{
  "num_hidden_layers": 12,
  "hidden_size": 224,
  "num_attention_heads": 4,
  "num_key_value_heads": 4,
  "head_dim": 64,
  "intermediate_size": 896,
  "vocab_size": 8192,
  "hidden_act": "tanh_gelu",
  "norm": "layernorm",
  "norm_place": "pre",
  "norm_eps": 1e-05,
  "positions": "rope",
  "rope_theta": 10000.0,
  "rope_fraction": 0.75,
  "qk_norm": true,
  "attn_scale": 0.125,
  "bias": "none",
  "tie_word_embeddings": false,
  "parallel_block": true,
  "init": "uniform",
  "init_std_qkv": 0.0292,
  "init_std_o": 0.0,
  "init_std_up": 0.0292,
  "init_std_down": 0.0,
  "optimizer": "adamw",
  "learning_rate": 0.00181,
  "lr_mult_up": 0.829,
  "beta1": 0.9,
  "beta2": 0.98,
  "lr_head": 0.00981,
  "warmup_steps": 369,
  "schedule": "wsd",
  "decay_fraction": 1.0,
  "decay_shape": "linear",
  "final_lr_fraction": 0.05,
  "batch_tokens": 32768,
  "max_seq_len": 1024,
  "doc_mask": false,
  "z_loss": 1e-05,
  "train_tokens": 295700000,
  "max_steps": 9025,
  "dataset": "wikipedia_en"
}
Each number is 500 + 40 x the weight over its row's rms, rounded and kept within 0 to 999. Layers, rows and columns count from 0. Numbers have three digits each. The size before them is the row's rms in percent of the matrix's.

# layer 3 MLP up, 896x224, rms 0.0809, rows 268-330, columns 112-223
101:482519551495462500509451462454538500429435579455546507446512499527495523523557579509531480479519446449496581474520507504505503530475479464526478435467445451472499484487491409552502545495515458534410450481546505490514464516541482489476534579464537520482500473477450472503526585465534520558512501525445525520531430481445542472513470469465
101:493504507506486476565560427509511531475549493545506511478472498493543516510488490531536483473507494465503439521522412510549495491501553524485487550489501364507487554518568502480558527445483488532490494526480486529486442600524528495512448482523515453548532453486476462480511549538504515467532492518561531503483502561541467491498512462502
100:539539492422472469480505450539431552508489425509483507545527496513541429518470522430487476426586545487512458504532436567492536513478510479472500533494497454583496477498545475481548488462452513494459501535513508625461477483526566603507452507476492501488576517442522460539504498487531501483475502493480467524518574569542439504470491527568
080:505502449501418495480488498493564482481559593508519522566536480473523500560544418499488472476533476424545448565492578487454490460438519518476563521495495420456513492476549479470445528433506454469464542480487501536524488470546449487492499486467477618520515536544462494532514534512483550558418475449554508487540475555522488471468504466481
070:514528380413455536436456533499517460436594499494498499445512472470554506475574468526471497518547474459458532442491476545463451458497510524449435504482527487519556479474510502483500502461547501452498502511464447533435480547535504521493494569439455518532493493481561435563563569521502486460444487456516559560542538513567504508427495560482
098:477547472500481456519546486528499520492525523450548414525555501554536457510520433510487503555496476458554519499481483493435607598510488503487552558504533475613555363568480444501562536463535578452511509504422463574421534521524503459450471413518489496478527597537555486483546490529514444457480505417504495469455500510471477496485490546511
070:587463429439505452485508498504495546428451514483516520489556471493509515463530546505562524546571497434432536452462537528421528527519448493461508470478453438508487423517490510464534474425550481482472436525488517501438457512478503517442488560491438508492522443439477467572570579518498457481564527418555513497560498548510483467471489503426
113:484560468516431605548459493554560488398505541509554509527537480464520475495584529474486497490452479478508518502445523519487492504475398460470496531539552489585485452522487465501556460492535496497503513463473461519515617547551513492490425455504482539548507511513460487504515570490491455530523545495548536487511494484489537563464456565464
098:496459481453480512376467482511534518496561547494444462501523512513543497498544536390472493462483520455413491426478498517475471490524467463487500474438556494575553498486496518524472473447480487476515502455549478499590520571466537600550495577460481504499510501492540523559582544540455523500544521519565534526457531459537492547450535494417
100:523505557450472546527557526468432452468488536452531506488507576531478520516470471529464496521530548484522538528379537507466562510507475457451621501484470444538434512444512401489464507514569543511463419505469518494453533488540510516494493472445498603502514421460514501493460525562592517513464522505544510444537489536518467515514502552505
090:452490501492503540541458465509507521419517497577541449508526455482559539435473498443467506493577478436518504447558517540575525490505507493435547486525421431537502483530519490492455489542445502499500429495503468473510449536443579567527527568450474545497537430487559527424526532492528527531590619503495506494450526505523557494529478488520
097:500485477458415586438498495554473438483475502545468498557551486447496479553512540485482486497447467471503468507505517517496495508501467492508467536549465529567528510495516502417512494474456514477559437506526498493484540539510513587492477475445470540507496597491472482599513560473498479576495527543537509533499543465523529432460451553459
100:581523526489464507593507518530484427463474520539506418492504485487493473569512441423466568505505486481491509531453512512495520468474431507449498462551409523487481530516526495463549492445519477526485496458477491521469550500543451524536514466512420504490510501540463502474492537581550440460468456435541590543588481504479491493496409613458
102:475508472507537487529548530502446512483473470463501493486582486514524466545535538533525541514554444423481480501481489491475489553477495527456539489525524439492507452494475430580505534542569509473405501454435514455511541436493495525476539510552458536567530486533500478409534519516471508506478539460508454493492370548530516525521527507491
116:581476494528455540479534517484482457487532474458578501485571468538485537525570538577507511519582513469455467513430536457483540521525477513452529428465468487599459493510600497563472471554480539460466442499475520502415487544563496498455488487462466522468546513490539514520554485514517489482511538489464505492460450588518438482498512516442
095:523508481448491513491509540542493518469515557506560474622497431434614558450479492435462535526474471483511427521459577529458518450457586483479492463502504561517492412462534490557466467517477537504491531466424538494431462513443531544490476541445484495424528479421553569531521517478442488538475504433518508533542507491551532516490452525495
111:579569461526401482531572524481550553559567487499566458478511460499529478469544568518469545549501485424521441470498501422552536486526498482503502477487490461543494515513543466517534511489464531509459492535455511519449513546487542498456419479494448529592486490506483473451520525554510445502474527533513531586469432531474466523433449446494
097:510481474470505576532471585530518497509475487504483538522515509525543539508500499511466592453538461476472519445515490601547455493403437482455572469467470480483467487513497463580489484491555477518527487523460507541485438551496460474438493581527448475468490467491458516497516519550527493476505574439491476537461504479544481501511417527522
101:533459458517536486474532554455429459497476499449482518464487507530504507531473490564448601546482523511464468513537556436551497489446579445368553464493354480455575519452487431502526537523454447523481362465455501510560457468512518483535502525532535551538477517500488502428493537488517530532451499563471478555497513497512500497452470469463
113:553501526462454477581525451512463481462506523459512434487506469497545496518498451568517526528543495420481504424463499506572539525533451505449494587496545412527505439462556515600515444539573558528493518459436527450494519515522520474496494551501511519501450512566523462459484536526485452542508482522481511508479470480465517505458532478477
103:469569504465508553529470505497472513523530483505544505491542428431549494501488513512498431516518499515513450541439516419431527459544441486475551540579498486561513510555559492480609564495521567458522399588516546497459512523522524461445447491484450459494532530533489518515562548492543505520566494482453467534511503528479424444484512511497
104:525524487515444575501538579555536462462443473524593505516532491471496528481552487450522477459525512496555504510502616484462469506472403469447467490481568516551460433494554473471502457514548543465438514539507500520384517500577528483464517478450476485469527428572524577535548502497516451493427486505494498480599495563540490435525505514540
107:567489482484510561486463538512411481485474500524482492523572500516570523513495489514468549446573490504492500418411549542572532554477450497474585525482478407516422396521531446552562453528439461524497454522494543520520463566508517543497521494480483524484511563485459480448607502567551528501533512512506526518466471517509477551471521558481
098:492452466517473425480467472487443551484556502444516519572494466491550542567457487529406565524533437421448463455502527485574456470549463493421504477443483418507431566453474519588465505473487482495437474448536565544500459550446533448458495511477467550578500536481521507396592519426530507489502490497466476555494523483515404518512469482515
092:501512568582533531526441450523428493484516499499474461528527468463562537518430521449480480520508510463460543479559496533449497516528455507519561505514531524648472453486604490530476460485477564464550483450573520497499475481488502486528530529429481516503497465435538443505531490497575451498466457515495468529469551490548444513516554534461
103:518584451475498498519493503442515516502498554494481529503574496515517468519616504568493475536513477515557491532469534448515507523477441505411531509522497398477519536519525467520568479501518504492510478449451581516439492479464490406455507501527395492503512527557513485410482554478479459564490543579451490490558414581509514516465503490505
107:489446549440452538475529461473504537488464473547522443544528531532498528462559449450599452523536447515444538569511527452517513463479560483532505408488445498504414457446506470475491503494440520471475511543531519536407517551586493475491554525476475535508519458514460476487473547566575542476500520522443511490480512536501497506540488465487
096:544492374427560518553524469499492439458488492493495434486503510539468577469523563465456499537539462534464497519476430526418463538471485434464494475449549473459455519508459494478519543475522527495551498415477523544500510507486491385533496473552512467512513483548484539524527665446541492489538508500499528508527442460522500512492433556536
040:588557504488481483454570498532468543479544519538507497443511520483511553491478492500566488499460453492480539472497481560378505492519497524469524423470530557459504365455508441457510535533496566518526513572501574453574484462511451414540489450502531516548521522545469551489506516532463528508517523513468486556567538507454490432474470529501
112:557478535516417482485451427424449475531449484529547482542565489533585496488529460458503486614492520512429448583471467466456493516526552502471495489439504557522552523470522518474534492495516544523466479533546568529441443545574538522426480520451471472519571501534527464424487482525505527536477515502446466525490534537498383533513563471522
071:537571433547486496478576561574492488519474568533490487509502462526507500495506549517473489426541469511541533468515450521527471498537415482494459539542494423530566506493516503484416455563573476466498503494495488510478587425441540535536507508496441474487525506526529488544596499538412509543498454484445544545473405446556448502501558549522
092:534491505470473463548597470458528526471457516487537488508529512501528514554482532502554535521534518535525461446446507526456524551536442456527487506465536452520554502519545458527556470501483592556467525539424586564430545465476490507425547486495482475478495448546446506388488529508483504509542421476461464477491491525478530544532512501457
113:559578491498496443472490506525527492570562515508537553411496430538558531476522493554561435518573500440519431441486530536485447493540426472459520517473577488538518515526514467542489487434528481439507472448486567506474519564547532541491465481480469512485525475605496522531598546521499448463450458499465543526487484522520479462483534545440
103:468501474459497508522428560520502551479452557472615516536542478497566446482512529415604477476526501506525509419455487512469527573468462501525486433520477524585434473500508465479553414508509483491521511457484491563439470546484462642530461555546465517489502449491526486552494505461476506541535522505529487518489493544471482547453441571507
087:460473493478531489633556530535509503541521546549521569535531466549545530524483477465512543507564493475560462534472508541530484502473382471541599427464432481524503501508568459470463411505515416449526496520466518501429527456490526468518510511491544527525492495501544502594556462517544517461456483486534535496500500475519447485431555482475
098:606460499468539516502520515422453508415508502470509487570484504486468518508462518489442455497450449519574492419529574489495598451557537478497529465534580431486507437531532455469544455480445538564457473501519507487534487419466502562446486611490515505487517540424404464492523539515497456552511443474511446578548551495502463480487465506517
099:564494521437485472501458470531514485467512578468469430521500517485494542505482515422504517444553431477391545524412478502475494517479478448444565555487434464489511508523487489472541570497467506547492472498512529494514559544492504540523503532488520570530496506524482453538476630467519467461527509485458534496500473492535461509466514591533
088:459512500501592492529525422518505492446490556549553529498556438529473520508467494497483477455480557480530451515498546554446558412532445475478473486499479470563503488481545537485530520487492443508497455406474559494454521488456506522487448544506502583507518529499503543548459501495497456514512479549482464481678533469465488510449539472464
114:556579429519488487562558503475462543460567545504511544561468440480526491473591570529481533470558560535506477469489542476489475475475458516452545491537500460529526436557554490459543449506572477472532405465492591520450553521544515543501497472511457491482552489465498540438621501484435533484508493486489528534496445529486474473521453539462
101:487450469507494507594506480462397568488429474554465487504522547513493478562505529457473498567508543507424491504448463464494493496543508502529523468536439503479460484490505486495479517551500514524467506593500429513531544479479562508468492497542494617460515488412493429493492517476514534462526568547403502543496538497510415507467502480467
094:486463498427512413441601469516428493498566549484511469510553502491491519522535595461513482461519554457480449503536468510451539557540453471458505493450520483573536513510496443486526580474538462531441502424485482587468532499458463568483495499481518480546536482479482543500523524565492501503460483431448477476499508494532497435499546509478
105:510508530416515516506562534519491560491473563516570494493519539505485481556497531476439515413527583468472560512426458559540551488417492499471509495481464481528532554474502448519488590466503465533428495537540442528518476475487485538486470498416487505533596451423474495531478490527521500498495504513434487483542510532529491540488451544492
114:459528464480540523553490499538527455469456453501519544421495478530543490492556513460508529521567523524479547494472541486489510505481480471473568576480516457505477495564476471561567555510548468466550501528463475545484526535473484444497517486531526526524502447513494546529464550526543446419487473536509497524502501521418441610488513546544
111:506533445520492483579472452437502499483560545508495425462504495466496504484580496575438468556450522537458413449458521441439514468441451471466523442470556495526470499519519499463490550500499550514536497455562544476496535463527485513510520584456395462523532523483474506503536543490440478520550470555438488519569484527507488487495474552502
092:535494514490523445463536571531462488488551464526476462473507505514508520463522490501492554499527521494445529508457491536502485492451508472367539468489529466534463505495521404485436542538552525487438509492494516486461535491576520474530498428468461542483635420471483490487514561497561495464472521427502546535527509513527491433491546538500
109:508567456529486510483507483520537547485454573541498542452550452533523495462574510449570492474531494466488509467398505435514482502589460504522454478495492489538480494495481479487569478484495603451504525584524462495494504539560546490470495433467425426552528506516528467483493517526518476492487486535467530503523438606517512536508442508429
108:488566463509471446483438515504517489499534554453490542471561441486524476491507496559551514559472528532411509467456476484378445562422526510472435507522456512597609549559502479497531462525569483462530496517449479549523575460450548450503492454459471492548511501559499563459546562551434545544435491502500482570485552518511472521506563606427
104:544586472458479496536454498481493422453502534499531459486515437516550514424520483488544493498528540501525550448539477471509572533472498453484560568490461411500523518533535473546504541462496531471449472414457455551435559538503504487412512586456491499516475527534426517441545515565507424494459497478524523567469545565477502550474484547483
070:542511439421504577469458488500535467415494486540533508490520476510528510494533500479561497535580420446443530417471483464471518518486576505482481507501526419510489486554454465515541519487523469534521443483466533458405498512537485601453454519481450515512529457483498446527549609507499440508455551487463539536562494512552455486417526591454
104:487490539466541459497512520483422508489466496564466469501539538525532521501457506414472509524544491481471517447498467526508546544451491481432506410494472414480481490419488395476509560456531477562506490515520486525508551507447480544524498523479472484501516496458527543455561485450565511469503538476481556464480462505471487483454453512558
108:484483530470446604532465464483513480529523536547621527492497453500531510526512522475515494465513451482548459463507505520544594494522418492493499483482529485484418482540518472459543403485464557486480530523505504468420534519510577482461525509497489427482490449573498510513504516592519474531478466542495482497562495487488509514527496502563
102:490507447507458492469505547481548531479513619517480472491519527522519525398548508484469497545485562514445517488545516530528492449458381466527478408497484494473521508426515477510483495517516467470506503464544485447493487506494469443499468488495444502489488497475521547448526530528502494550550524467518558500536441493523493458544496443463
111:541542529472500514557474472510532427506492543529499513550541468518511492525507521489505583511537452489465500479500487474496555531454484481501547409487474524508456457476520431485493518480453481487504491481457527517480510504527472573452518484428537528499506522423448530499508522600433512469514432529512462546588550484470548502471476549425
095:530462469419458483527523578500495470448498420459505474432502514429521518576466477466498542524542442517504490530458477546554467526510418520470513511480484455492531522513590485524595563455501540547539478533425505585411459517509466543505504488514520490487475482508438522502517539527505511484492494462512451535511552514498454507494536527503
090:530517488561516541409511535458473508560501574518535499527502472496521514513507504461463503483465478505556491493529449537455519420531516491416414503525559545633523486541500499513478436550532458523547547462482551540510492442471482546486456463484468503533505545484453560555562521549401465510450516513505511538497460471519548502432516494421
093:478552577465488516469484542452545518442496520562534477476610444530506446474565446561507472486527558502464558494466450524527546537431521516514547475515453524546454495520519454438500491466491438540499425556519557538523543523434477519450482509428426487490574533506513502489508490522544507541466504563496522545451539573419482520523527569532
101:500498507490417539484464505501492453530482420460541495456572480500542512496479458456558431519479545528486502520507414529494549545550512455476483479483366471558499476490493407471592587466489495469509493559476465607492483537496545518453464463514457492564504469522458495504526501576558543487408507550472489501489507495498498449470497544490
108:491626487483482441471501486485475554481567443449497474503513463478537491538505459488570500487583517482510442517443533456427473528563412499451516477531568572568485527491452455503542491532527549476545521474553550529510525519443563507488534509527431428516505542479524539458576520513504511519482430482435492521538485555539456503500523481437
093:486543454477527465557410447568503467418513493457511463515506457490553496525535505511478493494516460505484487487522469519496480528514547514488488584444555419530539447523500475500549461494580525546469499503423493499521506516530455554547535483482489492507481512526466489488519574572440497518543433452553511572513511462516550490492569497495
093:535491469393474516522461468470451428550544477511466486420535488545468500542477503494455529478468525516463464503516475467590527557457537451436548496470452488551525542605582488515476528524478520525532489526487507533469528548483569506494498558480441478516507494534466488497468587502556490494456503549494481580491502492541493498480533541422
104:495496436550478565523495528485522521462549579521583437402503433460547518436514471532464496500513549429451494505478557566477542416525552505484479511502514560517507427458545476508506517532542520473496541527458467531460551523518525564452452437427435524507502447503538519574568565501449517562490558464477522577486529485522510479470527499548
094:455525527508528414505523502472546492470505452467455429546531514490492521492487517407581550576457558515505438530485452550450531533530494443513452559550531502506575477501515537483516519484539572515570506512448515515517624457457494486430501527483464489552446521433433484535430591491472392537505536450543452550484559473478513513372529527501
107:531450441510448460571527473433500548493557491463480451471507532504493535503530500480472483513504448467479533508461505590467525458535564476451584421504485460527448489461469391461522498457463498521404540503489415534510543452532506487503562498453521486552478580459516527492563506551475467504529534429507465529509477516539539454480469552530
# layer 3 MLP down (transposed), 896x224, rms 0.0765, rows 268-329, columns 112-223
111:478491487547460499549527486501521503486477526482500516468519481524444543550557464494458477490493512488578461522475499500565494461476524425520475502497435519470501428491491506410486550553397424553460437482512409477440499522493526580474533532468545491541544534550537493531523510449457425529432551531458525546561520541473492428506503532526
120:509535472520452539495418514415470490492547472492564571512497468504496400424511478443545540498550531441513499436492444512523537490497583467520494504460471548501529526399477551584589416471449528515454529525531478537512563583479508525427518513542438510524461518425498448495481459487505467452434522505507550502466471486476464567524493493551
095:501450545485489497467481410573485477488513530472560466484391465528527546508510557443462517492441519535529520513520490536529501501474583379485477491499461505461480481497417489478557474515477518501514506504450586618492394533517531508508529516488532473563466539522500450545536457456500492515521530470476522497542574475502545513435468476434
057:427529558534446524508523513462476515493368513473502500424461499430513456442518580510531509491512536550432526449491561564467450463520458471509451487535500537532498530537513504473491515543510562518498489487494506508448492526487401480475519521525549448499478429499564444455520450503547452454506502490481552513474472508529538571562483473534
104:488540482462475503508522545487487474438523481433509497518541475535546432469556510496507484470535426483474568458498469500452552495460517519498488491440529468510533510472530452501469520489523469483477466497520490532412516511484522522492484542491501499494520513466477513546521582492538504491497475500474515534521516522519458523473512527504
100:588477522488557531549554540565537492451537508558431551383557557468522444426455530524493505529466496464489465519479527514493502450513439492508450486547458493423481512508526481561514487540494413501480522501504497411524437425517520466514504489436575500477483477468462539479458549466507558466488510512421453483452554512506453556532552543500
098:522528502439495500474505507495486511434492500487518517504575475516553401482516492495520492489519475481467535462474493503457540512447530498519462474469469485492476498509553453528524511458527518482524412513494556517430526462514484513451504561454471531501566488509484496517516613527512491486498505493480547543540487513472464501486498509463
120:505519510453546520494552493557465435507478482524530492487490461500555508545529459520494541473517497550551552566540525472476509478468578521491464445506452570512480428428420454490530491524548464508468480459493475423478477512585510512538589491532504478503485439558510531465489551462496471475464456473514474482437458500451495476480527495496
097:545499525556473480486486462558496531469518469491551521494531542472557543531518467483570505609570524421529537501522477594497508517563499505522542492544485571456551505530520543422610564414451494447486518448464484500411496429506495491559469500514499446476498530487540529496446514564458421468466461494524505479459501525448533570517480568488
094:477510470500519565490462556484508463489468461559443517521497458491513536458501466536482465492512530430526397487549423495447534488544591478573455487501541520486548441574409505376472505482500457509496509482541501492498567531495505512535471477539524460499393554483499490502410514488453452477508526520476546584483480516455528499472482493560
071:562518504484524569506546478509525410452493392488488521475524418536495467533425475496554444443475484539460512575515455507506505490445506499508452513519507496483464500474505489479513491489469480509432551496579490578562486499499526439478470478524475513552524574521406528578509502518508528495468467516497490473546464483524468488474538477450
097:469514435488488469516496471525551472541498523489522460525478518510405497482488435464531561505565520452441480504503540471551499496476559500529467500497452508420530499602499497510482475430499553515551458506511451542496511508512505520475496520516502424446457511560581545501500521443498557504462561492534494477549551615499512489505507491463
111:506424505434506508514454540529508475517470526511517450524544479539508415527435382499499457503474549423495487495497514482488489492498509481502472547502527514504488487501502465530458498470447526485494503520451591551444488512469469491536536512431446418539461563515502469502504495524481462521452518479495471547508520445548490527560543555459
103:510494486480529538502511485561514431505484467472473494511445547528542450457499538518442543481473510457560433456529513522501369523537524608536568567534565470536512502542501460523544467508534557526448510507477572458431559534443412514550490506498507503523489605526538494468467401493468521459483494474500468530483450450429508520487493551495
122:457484557457549456501475509436536448558439560502530481363570462513438524483527460520553450478554504478466487505501536449516490554542471516455523565486512506453505500503481455500490487526519443465537507468501483445429533551494449527534518573535541470482503489603542572476439530546522466527509512511486479514525451533534460472555530518458
087:475422466495493487523491512501550435471541526473477500375492499535511503469549496489556527449520403517507538500475473574493501465508468499593471516519525481472472508536469479506446475483526546516465473503484470477459526439482494424576533533461554522469537506481433535529468512518506561475538509459527471473484481513501525529520424499568
119:503454523530531509454486498531471549518477484596492473513535513491507525491469536454466496471512517530463444477458451475492450469465540508420430506492452457444500470463564477475497538545484522462490441568484517494547550486525540471478410476479493501515521442523468577451521496407390490567484587485474559494454429522524461510508469520539
097:526522497579474530497508433501508487465484498479510473517479503472454521481573505495477488485521482561543485562503490496469471524562509573553515432606509519526463540527539514389490484530505544443526438430501481451491479426515508600501465528551469509479479518477479484521489442507456590421517479430492478469466464466500520425479593455521
091:429462507528468616490543423491439503478556524440492428524427533579488422516442528483476541512504595478423428467471443526474509513497449490444504546461502515503438500426482506477486478503574469551481486553516447582486561494451485551514479479442529548580474495468473507502564498479566462534524516484576499396529516526491515556478466534494
117:448520499508491424508460497495531469473515530488448483494491496529466410404527517481530476433556481582495553430486518561512465549433475497479537569537532561516457538541543458526476521496499557518508462480448490452436604512517500479538547518502459485528521522502480488509511422465536474556549459560524533583473494505551460485444451519561
101:470493529485485452488463480525400526480506516509518495491447578537536549471505558461462508471511517499586505470457516465461572502540477498501378423467562478519483493528450532503552481471413543510564498513494515501489457511551518507494518443510508480448423494393467591459410576516500471502503473500490517472535504435475472501481470516541
092:464518505471501505442524531503479498494415448465490599509491555541500470570541510499582589410480502513499443505536499544505500509452505485520438519462446510504458458471514463498518501428513468495491545456502519546478511497588505527541460487514492513506503515553470448561513503471493540455520517477595494515471493538555555477503463462441
109:529483562484557502499486510491505457485502523484499489546588566455475505544429425477545515391478565451509515518463492469488469467521512536483472443485490544553498467531534535525477544452487522461477429474498513469507439517522584522543486450544486478444483472534498440507424463533544523489463463512429536462581449577562440516528479480493
094:495456508543504509597524426493482504526480502514441536434448502501460462455545492555559523424544569549577496523533510454483483476512514503503522465577506538535529439528556429504461487497497499477536464542536473515525493492505429496533503501526533483526519438520520542614492553466467539449446503510544498442508582463528494581471494518435
073:457508563492467485446488491575547569505545419507571482455577496511448509551467553527486477504544470507527445489537513443505408548495481508443517493468519581486521517467482558482500481404500446540490511447449508498491526469502458520477531448540472580478449548518533493453489578474441528481455551557505462486549530543467465429460530431469
104:503482491512475479491434421536487515523464504473484548455418496451586546540490474554466528511509476446533495549451476528466455506498509558565507531473464506481509534550469427537567449481441523530499503417470535503520538521438396573509569524482456515451496454513513527514495497504505490512532419553483543474500489446449521550534436491472
102:540511468438447520527449485577462535486507489528433552498448532548455481476444541464592512448498482505552590427503486482494498506467495521546451493525537520497596462485480486486475486449521548550456574458550542425480495459431537459472457468569554487476504503507503574509553461506451479527479528606444528480484477494518454593418466481514
099:447481495538500531505528482479516559535530499531472526458442478489552485427537476466479430480442515420517526460478590519507499454470512525462587517580533493590493484539481529510527523542516446486459475543550541453436420523550496567500438557564507513492581500505461548435499520467586504553521411496474477447544500451510467473482565414505
022:450456550503533544524427546496506483514530554485542515539500516504465417509564487519398521489505477561505467464515557452539528523444496433483507548548511447488500609510492490548551427466516486508483505414501448557450559511482550531514504556463448453478512450463586500506499559535556479523477485563531544538428414490553505484505499516544
110:561463440487507495467472494479527560461478488527492526499486455451572591482532505510619498514542501563541475501500549528464508502491460447518461491512528457449519554536513481457480466499556464492546509535549468436404534484491586496482422470479539519413481487504486532497490603464451393469498500518481511521562524489531489464513437502489
057:508460520432554516534497526435425503450533489437511475463547536517474487503474458479502536518424478491447470526520546457502494452421603433511556503495484551448475457529490443506556577456422517569504500585530524526465450557571450462414510476488567509540507466534493516468433481532543479521525528548522439433525540456490569536514467458486
095:488506555544569453500458469563464486504550503557553543486484540513499448457483561504438537525469502484537489509570409497467487528509539484506478555466495502477525496533487475511474418492508440512508470484483494480498561520478426538477452568474534515476483520497553551549437515518509554538479463561474551577470494470470513408509481484497
128:489484482532524407457427512519439510542497582476499539491498543512466460536486432537525501536509494464513472431476497476493511503547502532507509479507512496484439501519496482568436458420487482443398467454512561472523552482485551473492453460503466483445480581632465523505586515482561579564490481480485506451486477503494502499489491463464
092:453475519513604461538450549545469565481478586456573554527483519554497525522483564500542511457502392536565455458455532456469489476574472460530535497523532492543522528501520502514471495515409508551503516533563411577525434492469559415536538564540568518478439452483519470503492535473494510528498452492515484427527492521501512444535498554512
079:541518514534442520442515447455463513505509488518518372445505522519527417485603491505481518589455547584491461541467480532552561524553538548484511531525467552423446517439511490514526493493536587421545463516505453498551549563509487540508438570484447500560517579524524461445472530486465470487496540436526505504517474552432449505525406444526
080:382493462597422512631494469552535456559541499532505539468504534491552436495481523501553499538469458456455459590522458427561489504514459468454482516552443522567484581463518611515538476512521511521557525457532505506439533509508476419519498457512499498492471478522576564489520567486472520489530486473499495496459509497470503530519530501478
099:518499440531472521493503500530552529473469462460539451434459456491517456454494574550513547553524535508488458516490560532504487562517565472478498548518471483551576577501494499535532564520467492508472471529508493501490435475532532517524448521487504435489572447486525525481500481452507531472566507462565502505547500572555452532511476471494
077:514514542482498492377485564535509487455425426421487556494486550476462469560563498462476517479475554498390453546544500553499501517518481511476496467547479609531514576480478379549507496479502483532519525475501533508549479419563597511483494471506504465532450497503559538475485470498491551444471506476509584508561471488484539490574494522549
132:471565524518546537532486519538448461507498467465474538470419475492512543494544560468485541470486511516511500447532525518471423524510544485463525490506582503458517498524492462493539434473491475517475503491576576535541447522535452496534533556540508541494474566518516519498522455442485479472477566512497477526490413476504586477506540481491
090:486514502487512439485523461535463467436519556431447521532564523524450521460489487521548466550498503517568500570526526451533517459482501512438455483500545514511513428532413440528484531513510428495478469414472508485533497460529504498519577412486568484561516487478495611469469438535494516460464458519525517538588554461506485498518508579495
079:488548521485442497502473519545516501462428510496459472462472500586468486421553468504510488525450478532511517468433423546532480453499507420534512502527469476412483467526546527553517490518513501528525489507561544507572512477525451489464457474457550455520519512527486482511522508494468480452506556550484482541435528472491473530498521497443
102:519548594532480525526475548430449556590417435547436589505489544566482472465501479552526493508498512473495540480485526448528483501499430564499481474489490497574514491568505506512546488483476408540447466513498491452531549552519437553562441521484527527501463439467502536483437415528519519479549480493524547529467506570549506524459483439525
113:440488477477543499435525500451479417473516547450504495501540467520531503560508533501510551510450481463493479581571507510458560568555422501517543489488519494590527463505497523505523450442483467516485463509474494548601533478482542418468538538540539528483447520485521520539496527535521477520515386455487471499456548376377532500418519449419
124:505459518435566493496532455493433470473548459512469489510519455580556511581507419530423439533519554445453549502521496498527515518543515536549501556483543465464411465489490471478557507550516449513468516480448502553473469452466555558552494509450512507512453415479520459513470451502574453468463508466418528492460517500535479521435510470480
098:523499473535437506497522514519513536357531488496477493502541514466506552547556542497508534426479469466408519488438555537466549563485570419534500527417538530515472457544500463502545492494428440515463462471475507453540542512508467516422415516470518467449555434457485474498492490432529535489482471575448472603504508542543518513527545517535
105:544503552535465578559476530473569539535443486577442489519429514487529540417448526556560583511486446485549425483455431410494533507509541510480510491497494471583524569486508537478537469493484496381446508505532483474517460550410479401486536419419431547476548462524516534445499451485488549554466480498452500504500524546537472527461536444452
117:462538516545488495513587528574501573468505518503544479550558487485515518525520485498449565531540548509372456475437455495420496522461501454465542470471468564568519501489539531536473452489538460495471458557478527586536512455493507427472496470458480508497533477434502512466524609488506535511502463487411489514537500514505452485475530482498
105:543480484486455513418513480467579496483505438504520574490557601475447569531504486537505505462478437512543415512521529439537490445490508444498460480465525569479452569502439551470504543494516471446552517484491468516559437423515481519532566431538491537538491465515549479515466488491472515450573496546438453460507468476456516462547527448542
097:530511490487505496466524517503502489439506477483520505491543467521570421498531498466530497511553462469474544467453476497452543504448531532517472524494525479507492509496524462522516519485527456457499458510512537486423497532475493556440485528450458498476542473470485497490526612489513493470499507487471523542551484523475457516459495529491
115:468440550574519493516455533543530454538506512485501515536553507522496469502524482529470540458449502524501495527473451493444491476497542452425500457477494488468488452493496501536509421480466574574442490524512462434495497563469538461529490532478524495525515538512506517506496496470541472496507505473488463492560469431443521445511557559527
105:512509505508463528364523487540515565500473429480482521509451476537457463488528527503476505534447512483471475464458505534522543442482495503524493477521544546490463600553556498544505496470462476479584568543585507487557484524552542562512506468449506496454555451453523478519472435500514517552495484460423474514553456571493456442502512446495
102:534567518423553498463575487516545507479477498491487526495537526529489536498463447487489469436526517467506478510487448532482545527474519433489483474350413552517560572503516504486478529453547506452549501534443483623458509508513537507468531494499504457498483464463559503537508445498461535549493452478484494520534499501465490525469482566531
125:514529472477521425486429504483508471474468472448496528498495528485557534493445525529542496492530554545537554470479455468494572513491560438468487512486533407499536497556564503478539563537421517526524521557492500521477496484515469501516510544457485532514457451492448486500500515530468473399508430462544459541608484492526483513467432521539
100:489457542531547479523417542522476471520507496518513445465486537483484402467473539520542510477524560436504437477596456495478509547492520554481510552499524512523454483427476515463400467453512540485514501469515479420539548539497560502514486533482501532521445613525531479489487464486512566556514559517516563473527425550479449432507531507484
078:506480489419496479539481498528509494434454515495501437467552540423498448511529529526489465523499509461484508508479546459531517475489476445501584512535527443413459534536420515487465534471554502515510455542525446475503474559514501467474541510458521485523497444577513508426436550483538441495553548515523478473454532502511497506574534506504
093:488484493449583434435508538465454553506486542467517578557478475451500433421526473515508504573491545441436521488561516464545505514490603555543507482540536479494481558470465477541477580513513499413545470524548532398467581512473464496509481471484541518526505532470555505578527482510508571505515463519450477549482473535462477457482491491519
087:553516500487523405522485503482540531518541515519539465577408499525522468513495556507418497535449471542454440479491433459516497502509526568421483470595450475456515552491531461417466499529568486466467506489524451539523557442482466445524565504548537484458489461495468519461460515490469489518580503418535511413494457542515539497497539511550
111:448508496473474409552500466522440544525544426559448546483444497493489465455502450500494590586528558450492487494555503515501477464514439595492460515542478541546532528573469456599517482506492505472547534480518596465464541548487479493541539453528463441484528494495534454479452453555524458460508504452533459461567518529490532538472470495508
090:503576459451459607405573509503470520586480539546517565485541518469474498535484513509494479452509493563470476490471573522481534474547444467551623503546459606478470473518553522550494530511469465529520442485471467502440471459492434452541485544494510469497513438492557543530503464444524568466532539540500449453505523521498483519498498493514
097:425471521537486497497563543516493533480471506426528529487512506465405582496582454520510484529525467485551494535499410501458434523532466498510428510512453539397450579525500507502533471453534534514539439528598432509547513421493494490442510472515544531493514529476479510474493556522493488443548484541456525418537475434475492502472497454579
099:488455569446508531540557522529446477543527492455441499490507555482486496456536517531530512510501467455522518504449482499569459491538464533460538472498460524519458543435459491554613625494481578547483426495529532520482453461423449499474542451533496520532484503490494516494443561502543447541432541472561460420534466482508551500475463512516
106:552451537472551618535442525539421534488506560545543534456413486508567437525481494575492436482599538479470526501494501472512513508518494522481524404512473491483432483452520480516479500547443474459524455497555473495507444531531448524567532520487512534415558518533565527469526391536593538481512518554496548456497450538465455488569494522507